Weights of a small GPT-style language model, trained from scratch on English Wikipedia.
Size: 18 layers, width 128, 4 heads of 32 (1 for keys and values).
Architecture: rotary positions, no biases in attention or MLP, tied embeddings, normalized queries and keys, attention and MLP in parallel.
Training: a variant of SOAP for these matrices, 2849 steps.
Each number is 128 + 24 x the weight over its row's rms, rounded and kept within 0 to 255. Layers, rows and columns count from 0. Numbers have three digits each. The size before them is the row's rms in percent of the matrix's.

# down: layer 11 MLP down (transposed), 512x128, rms 0.325, rows 97-149, columns 0-127
# up: layer 11 MLP up, 512x128, rms 0.309, rows 98-149, columns 0-127
down97 103:131105131154132146132126069095131089127135143109146136082141140117108122134144112134082187117112125170146137102124168106121164133138147122168121085143109091143158121105116125099126146115105082119145108124155074144121140134102176120143111114185137122163120092102102126142155130121104160153099105159163110096115134083121143121107143161144140162109167105140130158109113135119102109169150
up98 108:156113132095122132131126147073151131145080140149130099130188133172149130154130140114096126123103117158119175107154160100122078146113153124145133139150150110120119120056138131128152134115142145079128128128155123111120147116078132132113133141135087123138104131106136156141157141158101123155131163121114139108135146170147186138088178099123107161145155168120135155119156121160141152111093
down98 108:130084099128113138142133117140134143085156085155106150138082127111125122166094146168115104125141150123150168150144133143130102125134144120150150119113136124153139144162121127111081110140129112137119155125098158111117123122112124067126173122127146118207148127159107119103138125109124145148151130107109075110116157077144104117153138113073139109203151143161129129121122175143119121126160
up99 107:073100112156109146085120137068155132108126086101136097155144127098100172128119134141170147110124109085086114134166142103098164128138115165116077128127137144187126099100153142107175147129113134139134124179108107128130107110147159122156091124132155118125069155127161142096095149136149162110132137144109114164139140139102136116125157111141142116154133127154145126149122126100140145146139
down99 109:151127125120085128156165096136150115161127101112112109145099112129167093141145096123103125136137119113165148179136159117144105127121152125123132134107125089114125167166094114136144161103075132128126111177103116142094142099141144137147158083125136123134132111123117115118126141081177096107124144081141168123103107098126089093083102190116128121152130145104155111130145175119110163139107
up100 110:146138111137110113082111126141136101075139103173130151163131159171132132103103158112114114112104105077130120113140147131114131119121186148170127131106125157154134128142179109095115134132158118087139125119161158176155100088139088144106148090124159127111093131120091095105162121136130146129153104068133149106103146138083129149123116116117153118084117139135147099135084128124143120141156
down100 119:116176122099136180134165138119113131177122138127101102128105054147139164128145143110136124114166159103116106118071087119089127109131094128130134110120201133113084133121100138170135116112123081145144088145144106087098149128131129143132114100125127187107117105118170141135124140105131133151142148121133131144154126134146145124151149140141107120101142120099094119114105107112102120123184
up101 087:111148144120132115158104116123127126137099139143117091176162129120125118121152139152113145118128154115103140129143141130171140141149085182189156142110109147117152117136168100169144108123081101162142154137125141118120095132131111166100125119184138089114103163086098123121067094143167095105136145111142143133103094111160153170123127107149125118124094099143089146088129163116136126120112
down101 093:145158127107153148132102136090157135146181152158146131122134129138111129167080150113123113142112103118072113153111093100097162123115156110135136090140096125109105130094131138126176138112129147147108149121125153165146170149126127158103156130193086096124122086128147138170165088126151131134132094096166151113138182133125172174144130143104150123127111141110105146132120106126138142145148
up102 093:122116120129137134108105184158080131183121129118150108169148122141148159125148140146113125099118108157156137131083103151107124140197117144126150097109069149108156137106099111134138152106122158112140129140093169125122098144107132118120109132097112106158109132108177142153090139095100095140140110116114158104101138161147156160129118178115150114074134162134113151109120156139121104106150
down102 105:147149139089102165163101113094117110102113110088125147154121115133103131142150134147099123165132155118092144124168147111120132156085117121101140180142149124101101132108120146145162129071110108147115104111102136127135162151152166149094117117139160160174159123175178099088155115096118124138137147159102125134140099121111128102111122119138140135164099070165120119132116124129150177106116
up103 099:128140143131131132148123147145094132116101138142108096136161129079123089148126138111132122135114133166093123141155175157108145151154101128138123125083115123160181156161124127122123076118154098115113136137087137144098139176123129175121170167135175124104163118111114142100073121125131157100130149159114122167082140134129112140150126081116115130117157080133123099092154086135165119142145
down103 102:124138111131158113148134131143151097163122123128136091096105098091083100136163143076145102103117130140092138105106132117151111149119110088158125101084148106113150163111110109131133114151134151127126112139161114124124109076133142141134114162063089142128132171119133133094137123149211147126149155148142095111100113142113160170104135109101105099099120139099110130150116157138101137122086
up104 101:141141142091126135125111154112121133114128117124101094148116172171125121085148174167152129150124105091136140106187125126120100132155131114109117128079095129126157142155163139133129129131154128100138064120156136154122107167127135122166155153156098145113127131107093100128106175145063110131128156157112132107109115126109152121142179114087107130093142164136136077127162129152151131102112
down104 105:152108134088126179155130128118143129128130100102125080131123118110112126174167096130135170118145155148143180123137127143111124097119149099127120161128118154151141131099144157063112181130146108169126112126120115134150132095130122120067191116149116094107109071125111141108129146146113123113112106121117115127141139144081119173101116098145141155156191141135128159129113138096105127131105
up105 100:181119101133134150113136146134108130134126113135105148170138099162134126116158119120115163098096157130130070119118119120142109180184131121184118135126127178095101148134145118144136109102148101127167083147131144109089121158112112106091142141117116159140157121106133128144124111086088175132166124159115187142100160114159161133107107137134113115124134098134127136166176139095148138121125
down105 095:146106136135143140124111118109180109101076177104141145192148142125142150143108132146128112143121137139149122122140139141127134113102123172132141133128121136074122102105083137125117103080136127125097128145125114089136152120114101088133173114122151112157129135153131157112118114153192125117163166138093081122103131136123131108122130138090101071112109139112145089157115113178062118132124
up106 108:150162095145181118158153105124142157113135152145131104122126087143130114108092138127120080152125112117132116112087145119139106143126111143161111087109114135115116098116170107145148092105131147124101162147141138132125166135132112156176101136135165156062116098148128090096151137148141159193090149096137120154128119128192106142101165106132114152110136110115149133145122134121092153126098
down106 107:116100114091142131125122099124107124121099125124132115185133101139095092089146155130139151082132103180116134117172155078138116143131132100119117061092117139151106121156090131162079130132154132167130146140161118130177133122138078109130111164155109128116150187143138089138128126156142112143154160128074122144145119149113122123106168122160128120090124152128160145132093132118132120128134
up107 100:110123107091121125095120166117109119113098086140123178094157148102144121161132180090133140142124156111123123109120144091120128183135177134133097133100141078114112124141116149147121094111116097111139172130116087164140160143095126121093102138167156126123150151123165129100109151167129101139130108165082118146131124121145152140123116148077082137149065133107122137132153137102136125115116
down107 095:113118141119138114138123113148134130147111139140166150120086157128172185095129097157141150126127113139111122160165118140136145110156128086103159086131121148148163132106116142119131170143117134109080130101110125126143093127141093150115105141181136117138106114133131142106139148131102090121124125114123117128156116105191139099117115140098090146072163112064120134106163068134140121073150
up108 098:097118165129107090124125175122097123164186125091124084145157131128127141082152105123147133085113112152133138123132108140098101192119135159085146143117148124130144129103117147127110094105145132140105131109121172134098121169092128172154154120132135112103100132133143136131087140157067142109140097125139157144116114179105135129101086144088169121123107127106146136159110098145102130114114
down108 103:118123119167167153139116135120137167120140123162172151159126090110088162125113105181140160143132118119135143117139127157131120088095110112107122151118181111165089106126165112142094152113135114138124109125130136096140115141126172142112130129127101142120128136133135061115121170141164110126135164125097122116121096129126126139131171107117152170114191090105125115102152089121178164101160
up109 098:109112123169136115156095116107071181122146128134141110111143107148131166113110144111147127135129099124086121080144177129143123074129158112144093112121118140163103088124143115103155118106108147134147072127141100133093150170154103122181155143143154120150120124168148095124139135089126155159115146150185131105136123112133131118169117134147103150119137153094182123142153156105132143113129
down109 097:091147145125126118141112116145121112125121100159113137145122153111129111151134144161122160135168157125092163150127104147100134111167127152101120148132135135165051133130137128141141103126137101153123148123157114131098112102108132040070145115149166109160112174164111084135121136142187127119151111139096110143114144144139155128126123144138126101106136096137090127159133154098145159104086
up110 102:144150128100143113120122092130158109164109091110101154136146188140142118061141121126153153135111095126107139139168124135115139135099117151144120129153113134086160132121142112126078120140120068140105123153116212111138116099149109152110127109142109118131073161160127107125101150130136115127135141163052109094131129133157138123132108125150120098101149109117125101142130130095110167144111
down110 100:097131111119102135120135155120109104118131154149135134119122066132137127149139143110121157127143090143136082096107074157147140162157090102139137100098174129115072111105111154142106118132136161151126154094108106100149148124115160131133095124178134081119180111165123102136131123130115151157108155093110110129115144140099143172123157119138134106136139116099130180105127087129129086104083
up111 107:152151122110126108147099116128122103149102137141160130091141086147122155100153137141099113172111126119136103119098133107097121128133133099153111131136100134119134091138072114144122185120130163102126117107091148170123086127117198161129133162140090176126124131137097115165123141119115128183149121201168140123135171115096110128105131118115110130154157147144104142150131118077125144142117
down111 100:146080182176112132128128149143132088105160146094141125125137149100127121143138126124105176129112123109100099154138162073141128113117131110160090103108105183149161149111147155153109107140132121154115139110164149122119140106112115120144087177147128123148109145093125094160115133133094141088122125125138142143160121118138135139151150134175096126097074165119147100120100095113176111093141
up112 107:138157121111136123097089153156107151122134129099083111118124119169168162087105115129115129123158157086129116128192148102150100117139189149132089103152081141118120131113150138117151121141146140088107134191148126116124106117160176157146120111101129118149094104143100127130132147112153127113121125125107094165135112110100129099143122118101142157098163171131150105134098118163160169123125
down112 117:113154095107168105120101116066136088116147147108137122122133113135133134133115141131114120142146151135129123131130139124110109147153148139146115139112138157147143145143101134080129101098137091179125078140180103152122137071124118188149133147122142122105135114130114100090105151112179137144128136132140081116101186185132170120134125074143159143134118104107099167135114140143100160129160
up113 094:140150138136140119160122116087122113091123135156123116116148133171113116114157132158141121132120089129143105109082120114117137140113127150120119117132123110163090116141092120153128105133167136148108095098134102152129164139128108145106110123078130137131119135135126123146208177140154109120115115128131122097147117160153161155160146160148113213118073149176132118143114079122093152174132
down113 094:104119132136101127147106113154138139115159122142156158120130116156112094116072131141106150118086125117133156142167110161164142146117111166117122149146137112106113155084155135156110108093112135158096127151137145077131177140145079079139160156146118109161148150136122076181074102106159121139142134129126136165124120069118134114164135150149112087145117155135138097142129119108105116128109
up114 104:151108135126158150159099120116062154096132102126148144123121113132126105102122122140117105170098105189114135095140095141156119139117101144134147117150091132108209079145145106129130137125138123097112149147100104143135151096128139145170117131136103133145144149136118100183112092139130145144134113131173132118154102138133171147097103126161147071124177096115090114140130139092132121124129
down114 107:172120121147099104107133106180163123108148135109127144136113168118144138137112089095088115065121093122155139114127114108146114126113100145097108115122081139153155110131146123111105139157102132141150152175095130126135157165176128154112133137153110185129178133101148125179119139123075138131099096136156132108147111116164153128142157134145111084155121123099157087123123097153129119137112
up115 096:119144147129140154105100099142122166173084125130077113150118123106131165196168149142134140142104130121097127127153143101131172127094129116138144148093106089115151111110135124151132145124104089131136110147142144090129112137129130158141127165102150093140122125076135110111110133147111100139120127108146179151118105114186130118112119113145132143118101089118144160170158106077127094090176
down115 093:146176144132136094106143127095146114119135145126176118077139088172113121139104122132093132157148124134084131141103092134116106180148132084139144153145129148146160163057139099132147112167152119148129143090130154145127105081122123085118105086125120103160118132155141130115115138141115097129111122106144160114120128129125148137170093158161108136122085159075172126125144143145140129104135
up116 097:135122145148157163081112105151170118162132115107090151134114133166131098076120129107171121156106128157089114095181156104142144084125138148138117096089137126164176133108129092131162126156167129136156119173121119129101146112124109118126154108129118096142120100121097148156091089159141127137077125170161145144169147110118158147102098097123118121123125140112165129160131126124143133146144
down116 096:101183110104123111138091151128126113083122157167119138089144156134122128128126113200140084099156136131123118151124112102089165140155122130174138138160132094115137177154129131100105123116128137137137147139145166139116124113167179076112121155146138144137109140114102128080113092155095107110132145148113135132143145147143086123126148121082156123118131114128119165114162162124089120077122
up117 097:163140175139119102112124119116100137124126107140114107119141137152166130144144152133127140091126088152133092098101131079129149134147113137096088132087124112101135148096156117129154106111121144089158108129101167165148133166084139124091161119164116131113117148100165131124134140160101114146150106162161159086132128147082157160150091165110132131082145105131080127153103125125099098136085
down117 096:171095102157135123150127132158147126163099093119134174120111109133160129116123176136115150132079132148124111169135103125121132124159093112141135099118133142152108142058153158126088180139123148174121137114147111094134163118100105126118103114137133113152073110110119118131120116142108097078113149136096155100130098118172133124127112121181123163128144147136094130136117106117117178113176
up118 100:083096128110111123128114091118103134110134117119137107078129115116172077118123129097113130145124147122143138137123084147126074131144077141114132126153142140104177124079119157148169118110149166134157102095105142148115128165110132156157154145143114118106094190115128123136138117120103145134126134134117114109136126177102134131173112162081151174147097116124185142109148094127085135136117
down118 094:105163134117118126116168142091133167132141108151144120142144120128123151116146151119145114137146128123125149171115103094113077140147110114056146105113136141161130120143122140119115133146088104098111135172126131114165135095145082138120092091146109123172171122152149192123106173141121160116104095134120144149174107127142119118170104110120141168136161114094138130078114122096127157088134
up119 098:134122106152178132121124064132124123146094119139089114138136089156104149121160156171097144136091112116095083124183142127116116121149138113130155076109126130099160120164113144107117130157161124159143143127124163161145105120144114158140114165104114146119121152094118200116139138118131172113146156119169127083156127113159125145146126124150124099100125171168142120115104148124133137091113
down119 107:136146120174151168139134106123147118139138132141160180146109103136141147144116081121154115141172098073135156135119116144145122145165129144090119067156160120139117117105130115198126127092144131120140092138127103112122158093116098133078119126133129095104166100146136143132126150160116131136148112140112146181110110146120123135132140129151118183146140095116133192116167135133135168132090
up120 104:173119128156147129110090133124102129116144164122162122119178129143180114122113152093141106140106159112120077149141134146156146130124106168129145106164131109122103155069132116130109125149148138091108134124130137122147112146097171112146095118153141110116138119114132103134071123163133136105121126160107166074112138124147102159131100139143138110108157098101110169157079185081131121118159
down120 107:189109146160168111150147124122117143126137069140118102114131144131148113106133125159147109167096150119123119148117123088131112144095102151076113175144149129137178127115146116147095145111144085154166084142135130115119160166138156154084141147120142189107130127101099153096128150111119127117133169158104165177120126115141147113075120121131143118129148099099122156101111103121124128152147
up121 097:127132149144158160186141121121126073117143113113163073116138103115127115132111167104156129125126124159143140136121148112115146127152081100150111079094093125106139122157192145156154106114150115132161162149129138121117126153147117134160136137131110164121101113140150150151163081111153123163109125164162133121172151141099145133089108153116104122110171132111121138083118100139121186133150
down121 102:141132088130187077109098153143093122170144160113144134126129124137109112154112114148103070142136123161138111142142113135153096100141122114156100103159155121132175130102127116138105085134119117101138156109143112161135101141110109110112139154132098132133204126077081109111171151106109143099124111123124160131126137159142108114086160117143144141111135183129154094142149138116123146130090
up122 102:126121096195127144107100099142161119136103121114107136173161128119143075134125138176110125120158126118118117133112133131092095124163154137122133118142125154158169120107123118108115155164167076136154109190128123129099143111163143129181132137132094139161127147115139110134131150174138098090151147146146154116146084103150163134175126125135132083106116115111093114141169116132149128118092
down122 103:190118136122154106126145092134102156150127134114114122091093137119092184109116159142138090119118149117135121128138109143130121106132121124104129103150114094112146129115167109162173086084145178161110168148115139180106138136139090156086133119163120136116145130108163124157131185108136130159122122082138105115125100144138158106125185127116139111127141153122095143161083104114112137103133
up123 094:131071137158166120106106154097141134143120115103101098117125144133124153165167138146101159134170098106109167142139146119133097124162171152138116135126168128148141082168113106143116124122132134083074104129122169141136131065146128149113141142071119127088124140159144126103109119128149107105137121141132111104133104081122132127151114105104127119142146081093175154161100135094121102141109
down123 089:122156103093166136188127115140115105146125135184130111097161142128071146090097142118146147079159120142134131143101192127172143140148143127137131078131090156096102144117123126135145121142113142129148142123153131103108134150142119102124128110111120084101089091145086139136195114089131126133131108129110131150097112151129092125158088141110108100137121176129120122126114135167111147126110
up124 098:133141135135133142101128112093168185132120173157113130068150143132144128096128124127141120156140066164163136124143134110156120155121119150141102138118158114095134120131084105151096098134076151090105101130142147136146132144153140164114091113103145101127117147134101114151121135136143133143103155138135142097164107135150116164113092134079100162117135135095118199132163138100116122166159
down124 107:107112135123145076130167134112164137127183155128104179140150182137125109120114150120117138126116137119123172155160129091150095131125150141127120118153140080145116093136107120205115134096117139109162117088109099141146178132154136139098090120134130113150123136114126128087140117160115186132107149118145133123184126153127127131092131115170110097135166121145105126116156148132115081119146
up125 109:095131136119128149195111190093170114107125155132151106089136065107161134100131118136156102135114107120127134094142137080124153152168123138112135128124108081096167125160161137157130165117180128146146126133092155101134083122117133132124140110121138125103109150112161162128126123132126133161132139099172113087087154104139139122121112120130118112108122152141157170122109172111114095146125
down125 113:135117127139144135109128142137136080075173119118098138078115131122142159098129132133110129153147155132110104103168155096107126133108169130149113154136123071107138140118131120133073157110122131115108149130090104120084114117166082139149149150127145148136141142171133121115142124136122103078148125118117156112096115143107130144111139126150131033107110155089099100141107178149132136151111
up126 088:109213123098140158149105148108113128105102131136114128138138104112135114106115099146119131103157141108159101148127136122143141157132101151156111136182114109107121126122135090156141125097120099127138143136124106120077108166147121162111156079159169111130170130156125155177141111119151120122163108105127121148147140161089127145124109129122138161120085090137121094085161118121158188134094
down126 098:134101137127107139180094127140139123155130120129149112140126144156080107150113135146128115109132101072118105094168107109135133130094108110123113164100116159120104126124114138114107111150114133134136109150102197120107143100138138163092148116139100103131089085078136154169146113110104132138106139074135095134162169116135146155132142115128168100148157129129094166130111144182079096122123
up127 096:118166131120151142107112179160130116114107088101144125069140146123112137112112208159138113087077099122121115116109107184150124130131128114137149096129089146128121104172157152156123108110124098124122073116140141130122152107160097126143147139163112145139108130109140120129157130141175155178134129160115146061099132123091121129124123108146159118140132098105113154122158126125131152150133
down127 100:132148143150133114081154135121155122123139104127137140151102131146146128113104100112099143082139114126107145144166118091152172121117140111100126110131117119083127190127080139097180128149146117092137102109141138145141156143130133109127099133198132089141107108145120144113134106112174111132087123100135106161133114156137138117139109153107146051148153128077102112142154124103142119083098
up128 103:123074128152078152150162149128114113121102128100111123145129133159176139123097134125132107096128104169141132112162154121105114143144085147113107094118136165112110132154145124101109106164151137075103111120106177147102121138146142163155103136117110130184162149141128137147091124120158120141128152176109177120125106118087112061116126157177139119118104097132128137141118146113124118116089
down128 106:167085106144139092091092107113126136121136132105144153133097204114133139150108132143106113166125129088110096174122130139120142123126110134096155133136154134142141129144140151110152161088109126128107110150151085106117120076129148208097154119090130093131178156109124172137113147163158130131139119148132134136144164137103129177150134103121141123099105113151147128129148127127167158130156
up129 100:117168141139132147126114166155137078132119105147119139138132128132161146103154143147126164128120127175124139139166097107125114131132162131071165119119138146145161148185142083132117096085155105124099131096147141170146112093150124142133130145132064138093093145124173121167112118102119130139130113172096112154097132149112135122129139087092120172148093127091158114098131110099140118109111
down129 105:137124112117161116138074104101108128111134130172107140160114140129107132126108102121142100127121069137184147091104133132090098135112138117197123169119135130143126133137154137137111113130130131135138117182117159078114110154137112146133066133124097117104111090135140147125178107131124111113133081123124099102103072137150112090124117114110149162131154095128083153119147161138132104106160
up130 095:116102103110097107096147116141136078141129108073130106210156181095157143127105124163139121149129134095134174128136138126151136127127169119156124127108130153134110102131116102135104117130110117111119114122147124152125149127114170135121122112136153166112105132110141151110096145171104129154096103129130148094088139130149171120119105117199119142094114084132098151109185119142087133125123
down130 091:115148158138126145134165134128117150142087120122134107088087108123109099139127161130153125137080085143171111148140113188141118122129108125156081125124137096116163176137139144120123151115138145091141151129127129120090110144120094171172125107100156110070142156134098089111141111132133107106169130105151116107158123090130085115153136100141115130126124144130119127170066190135122121129139
up131 107:149146110118147151154147121080128153140115129141143122113121100111181116101153117078125094149135105129147108152139147140130147179141110148115180140127142105128120171113071111149137091094176115109149105153101136136132117105144123135133137102121121100137112104145113107109071116147112135148133138106116133080135112113144193128166068094128149123128162155095096129101148150100112107095106
down131 107:136081120115172126117133159132124139136146161145112155113142117116149155129148122151120065185103141105126089153097151177136110093116134114097143133155129105171123139112145169105125113130107108169131162087140131138089149086114116152112104113099132112123138098126135121131132094073148130086131131141155122117191102126100116127075179124110138137125144163150110112113134118105090160125135
up132 105:080118097130109115144108121113105096138132170148147102118125126154104138150123129124128146131161109115157149107137073060157117132144142169126100095147160116113156090109120130151117129129104100149137106126143108107112125168113152155091151150116141136120118185151180108154107151161123164109157139109108149128144091089147170144112117135166133157159133117132097122119187098132157146163114
down132 105:193124097142134113172141117119169114129108135146125108141107138106098136119141121123143156138103143153138126112075166104129107147128110127142097135090127180120103070116168114128130125116094110099082109128127135120120136149125134128134167137150155111082120138129137109096144101108140113087128107098109163099134145114144183129163173077114119141115119119174125146137114110157188106170140
up133 099:102177163150119116117117055112124160138101119130133115098134141097121120123130169154112126153120148116106138117178108142125131126110114106146106148143111112143153147129107159110140084130130124132134135111129197137082103116111119141138106141131121129097134094128096097145154133137124122173076134136138105177126145139116119068075146120161142162087110115154158135168145139144095183134113
down133 089:139111105127134139106137158099157143153151126171136109152111168115165171130129148142121105078116128166150131144111128119113163117116140142139138148142175100124130106160133133184111143093146146106071138166116080146116145133150118110154139142139146143138072106124150159138136090116114109115129104126148140126104167105122126145162118121110160094205111128148130102095106137110140066132155
up134 108:124111122102130121153114103130112108120103133136135091088174118100144105105107120146129160090107116123130108151149084124180102161109115138145097158100170132117155104158118085129121141130158080125133165138153151152147148141097106157136128124091133107119132155091102167135150111151098118184164140113100125121113099116069116163072106136115154141152125124132113158107138123146166153163132
down134 120:135132106111116113154075091151147144165129116148097113150133134107117138115123113114113119089132126168097119163128102117120146132135090108153104084137118119160087127110148108180131118124104105122135093161168123103139151157110123149096105143086135112143125123099119126125122154138186145150124128094077193149141168095126117070095161142137117125123152130124113157110148071112149120150142
up135 100:114136148122132182130157166148124115121107135121142142177125147165147134124115142106104113127119148113130149100138120139122153132138133134195144086112110133144129098119112100179135133095162113136143164126146101110126144121112149114144094110149142111129121152177161109113124088140134149065116126116107128069146138130123145144123100172124129160116173174125090078113114104063102123169124
down135 098:094107085129129145131118133131110113132134119148134130138115163097133083141126100134122106121150131143081093122113180133104119103125119171099161113188135137140119141123115165143114091126154126116138200167137116151148125152135126076142139140137126120114138100158170113077178114079146147167144105164143140139098168100133124125114144103148161122125126140153125107108157139118091071124121
up136 101:102140084138103129147103081148109117144140134105097114140148102086136154079107108157160125123122157083173152124115117146124144140116179166136114146137104095085123123120109109137114111139121125133133141144146141139144133103131129139148108128094118157110115149097147180138097146122178102117098107132156080059107123153168147136074151092116101129100136122116167133157161124114126116111158
down136 103:158105131138091164171097174145111143108097148135132094111117141155143122140114128100111172129094103107110107165131137187138127128143106138130103184145085140135079104137067139150118131158162136170174075140127151131116111131134148194121104117101127123134092152140103131105133102133120108136130124142120116140116179136102087128122107112149134129093111129155132096133091100134122113131119
up137 114:155121099123094155117123122098152128102092143131136116111148143159107095087124142106125149164144167170115097100144119152105152117106134148131138140137141085160162104093108116146107110065141109154163127172117166106117126144111109144159136072142130124125136106160112130166148120172134137128120123149131096087131103149116145138156099064108070147111124122134132116099122170130119165136096
down137 102:131160118083109087096133165129147092098146170097117115094113138124151157059101170117116124177168130122112176148163144131102157134153124101104145106118160116148128145115153163109102126131114104177108146088148135110101118114146166133141103130088137085137130120120161141080103098127120125096126148153093136129097126119135128151144156165131147102104118116123152123159133142111141160132104
up138 099:099093103095106143124107097101107102130131123151194134122095084130156178144114137076116102121119115130148145162129138131142109122190113135120159137111116159112140122138168106098106114102119100132124138147135164126090163129106139142122138130107127135108135150103129119115133124155151109179124117115188086117153137111150139109131134146103070146098180163104133128087130148118097166136099
down138 098:183093136149100087139123131133135073155118116125124123176106074140155113117099098133096111139103184134120127097148155114141129108084150170170101103151119154156125137103145152127170101140135152131171147143127113134122127127133146107123118149141116109140085159136109096120118143138113160168116131087116105132097126112066134127113169134106131097127128166114114152153139157080139146134100
up139 106:141110137161110165114124091160147125125164153149131137120119110130113163104145126125156137148152156102089118137121106166128108081149132131125090117136151145156101101130153127150101157166150126120133092134160129133127146162106141134148121122049153103122152097098120146100142148157127105116148154138165135133146194119139152128143104101115157130137110116135194132151098182112134187127104
down139 106:100110145106146134120086122158079118112164110090167115170119128080114140176141144158132131118139154155132152140175108131109131118132101097119113104120095094094143106153105173104112125113172134126142179133117148154140099175161126136125095122129114117172113098110160085104155112138161152089137102110121123124094100143152160144135127103121145160094079140111147127100132112140115107142114
up140 097:189146142146145134142117127135157152107095183137108104106116158117131085166084146090114114129116149142131091083106116138134072124151131140123117108158087142164114134098108069157125086123143122121133178108108133119134155159141157137143137137153109134088114107111152114099137137169107154139117177132119142136105148128125150123110152124099128140171141127176110115102099144075123108129143
down140 093:126148112129151103108100120156126124148132090150158138132141113118143135133087120142122188141115081171137091133114124101137127093105162095159156123150121116117127124120139112127125158178132119142085121113094157159140091072136118129099104146157120128130141165122117140170144120119146190117145135123087148178166117157097091163154142123112098100135114116089123101143161128144103100151087
up141 106:160137128129130147064112114190084106152171169101083094089157096109147118137154138124133077162140136139113111160131111114150114131161105078138160111136089114113164131118123131101135110113139109154134116134161123121116129105155118132197145105129138137126139109099129102145110148150142152106125131115112153191102129132142150165122113151109154115137117177124116106103176120129151144125137
down141 101:148132130121129105158093097109153117122135140121101154171136141131091129131131098120145108120133138144122141136065156096134103132114131104114121102144171116153113152200157144111135195113128109105124100110095100136083141131093158124097146075100150062142086150143137150111142139131124121117106179132128134140150107134136091107126156155131147117137143122119134120153112179128138092085156
up142 094:150141122136145138132109116139152106082138115114133074122156121141141115147095158114148183110140103114126150168139139111093137091104129117150103111142102174142139095188156098099127135132151149127140162166147135114122112114088122111133123143142178079125148139146121112133128138168138107171134118128177116149172119141161126132145161116141088083140154078111152136154133128076140137148095
down142 093:133117146142105107145116114125135111141172113154121077178110100132136108133102128161123138123155128154138154118109156117141149129140103118116050112148151141134125172121167144111150102109159131073104182148148176100148131132106134083101115186125145068141130141146137155112110124117139140134127133094180111114131137143157130178157137112116161116132116153143115115118118164087142119106109
up143 111:105107126148149123127117146133159127145131106087160102131144113134137116072154173147142120077098143129141140131145117123135154132084135122116114154134114140096129126108176117138158157144152104087052173150151122127089103133125092152103162148105117143093150147119131115152164144133140117144139138190075131137120151117120168145137126141134097130101124143096157155144076115081122152144138
down143 114:132154115120145151100141128131150148088095096116131110099161084122139117101115145094092119112111170137117120113098123098179119136110124145111121051080144116133109082095146094136147121090087102138113166101134115128117135111161106156139123132113106169118118126155109127136146118109129140139146152176106137101200152150114085126156105108116140105121142152148142132105077103144148137130119
up144 101:145139146178132125120143119121158141124100123134169110121145143131145114109133157125160152115102132110113083111129127129107102124136135110144109074129092117116134151096123075127136107141102134122139143152162118113146125079105085108155116156206154136130108134085127118141115161158136125134093109139116131093117141124103110072130142120184171115097111108081176115129156132090106173103136
down144 093:127133127105083113124149148092156125119173107111127153143099156147123136139139164127138120089094112141126102078118148067172140088117119125099125069127109124133139131133118116066110131124138117087155084138101123116098171116150132100131167111135164129161077124144109137108131086159110120157147089128128109160119151138132130084152133113130133099108117195110140137132125125145142098133150
up145 098:118122149122135150163094079118158127115140150082136110130177123161150116132136117152101149112166100107130136159168106141166142099130112134192149089137112125167125152144112066118115144165131138159113123138147146154134119149132125105053142135116129149099149139145134162132120119150161116132147136135110142109160167144114131148085097098113131143093167107107141141117089103124088125129084
down145 110:118187083160103124121157138124155100148129165110117141111127165082132163117111123163138145144130072120128141174139111177200122094099155161150173091154162138120157171135132112150110100122130134094129159109127087119123129124162148138111136091132132134138105117175114134117098113136141130133127128087145119109099119145152135160108160129122141127132158140110111129182159116145129108141154
up146 105:101145103123109112154162133122119132104093090164107126175156118153114093133145136100124104092111130118078109168146162143111143113134126110113111120128115109124124073127150127122155131133155108115146142128043108157129156128115128125099114150100153100127164161109177116110047122139154155137118145156114122132127151129094159145100131104145154142111132146158117101110154114125131135092178
down146 106:166175069116127140156144113108131106126121135141144105094136135133112102111141156101145137170113096134080135059124135129121098119134123149146112116154119098122143105143132129108123144070155099092171155118115127106127134127123115147149096092068111132084135142118157109139127152133110114120118105088166158138069086116108131123141184122151136109168108123129120137137104107109177121132114
up147 111:145129107120098153107125169143101124107158123128107095114179120131098146117122095112148153126128146137128156145142130157141097152159135129124116105136182136103085135089100110154152154109157122121108153124148168187115091133138139136107149130132052138106116126116126160153154149102106114129117114160122100165126096111113150118092126088119117144092121134136074140193176101129145134137116
down147 114:116118114145121119151122103115126110157119112153120113134168140149110147140111098161103139098090119131142117141133118110102111102116153107099109145121102127169133087122177116162122130150163092149126075124144132131156169120099144147096109100109132133129132080117121117146132130154124099124134185153119133064110149093104119165109133116118153164170092057172120171099098105128119138152149
up148 103:124131099116122092163114135095135112138133104130171123110112163118130089081123144135143135113113161135197114168099086098116104154157116133113107101121080143122157123097085127102106158125122115171152117105106200121123129133118160146130136176145111128094115104129144119111152125167116161127116117119138140167149090132127133143109135132107108115150189139143149129111166095093162113150133
down148 100:147121131097109119139111132159152095157162139159094152166071162129119133163109090140150098153118149097131155108131132085095148159124174124071144131138153149125124165128131132111121194111112130116104111168113113150168118113136097085102148124123156111123158090117121101126120074139105125091112114117114113173153133094136120141148146123150135135149116131128134164113125127136123075086149
up149 097:145127099158146177115103094146103109157142164130138126110103119141149137125138144106160122138128136135154151148155122108200127147150115115114132118156131116130117157141101115097117164096113127107130091186146128129162142097113134144071084119107110112096153177110117141087110124130121073102171119157132098159119110124165169146123124118149130168128113170124156108138095130093132087132143
down149 101:126086142110101111167086144127111130124132169136119131127160107096123101173149130116158124116141097127144122089124157101122102122131116119150098135109120123114112155156127123113128158124125121120148121091105093128124162127181107159108141098099090094087131154158058121151114126114102157148139136102159149138100121129113069158110128151158139132108082123073116164119134152138174160118164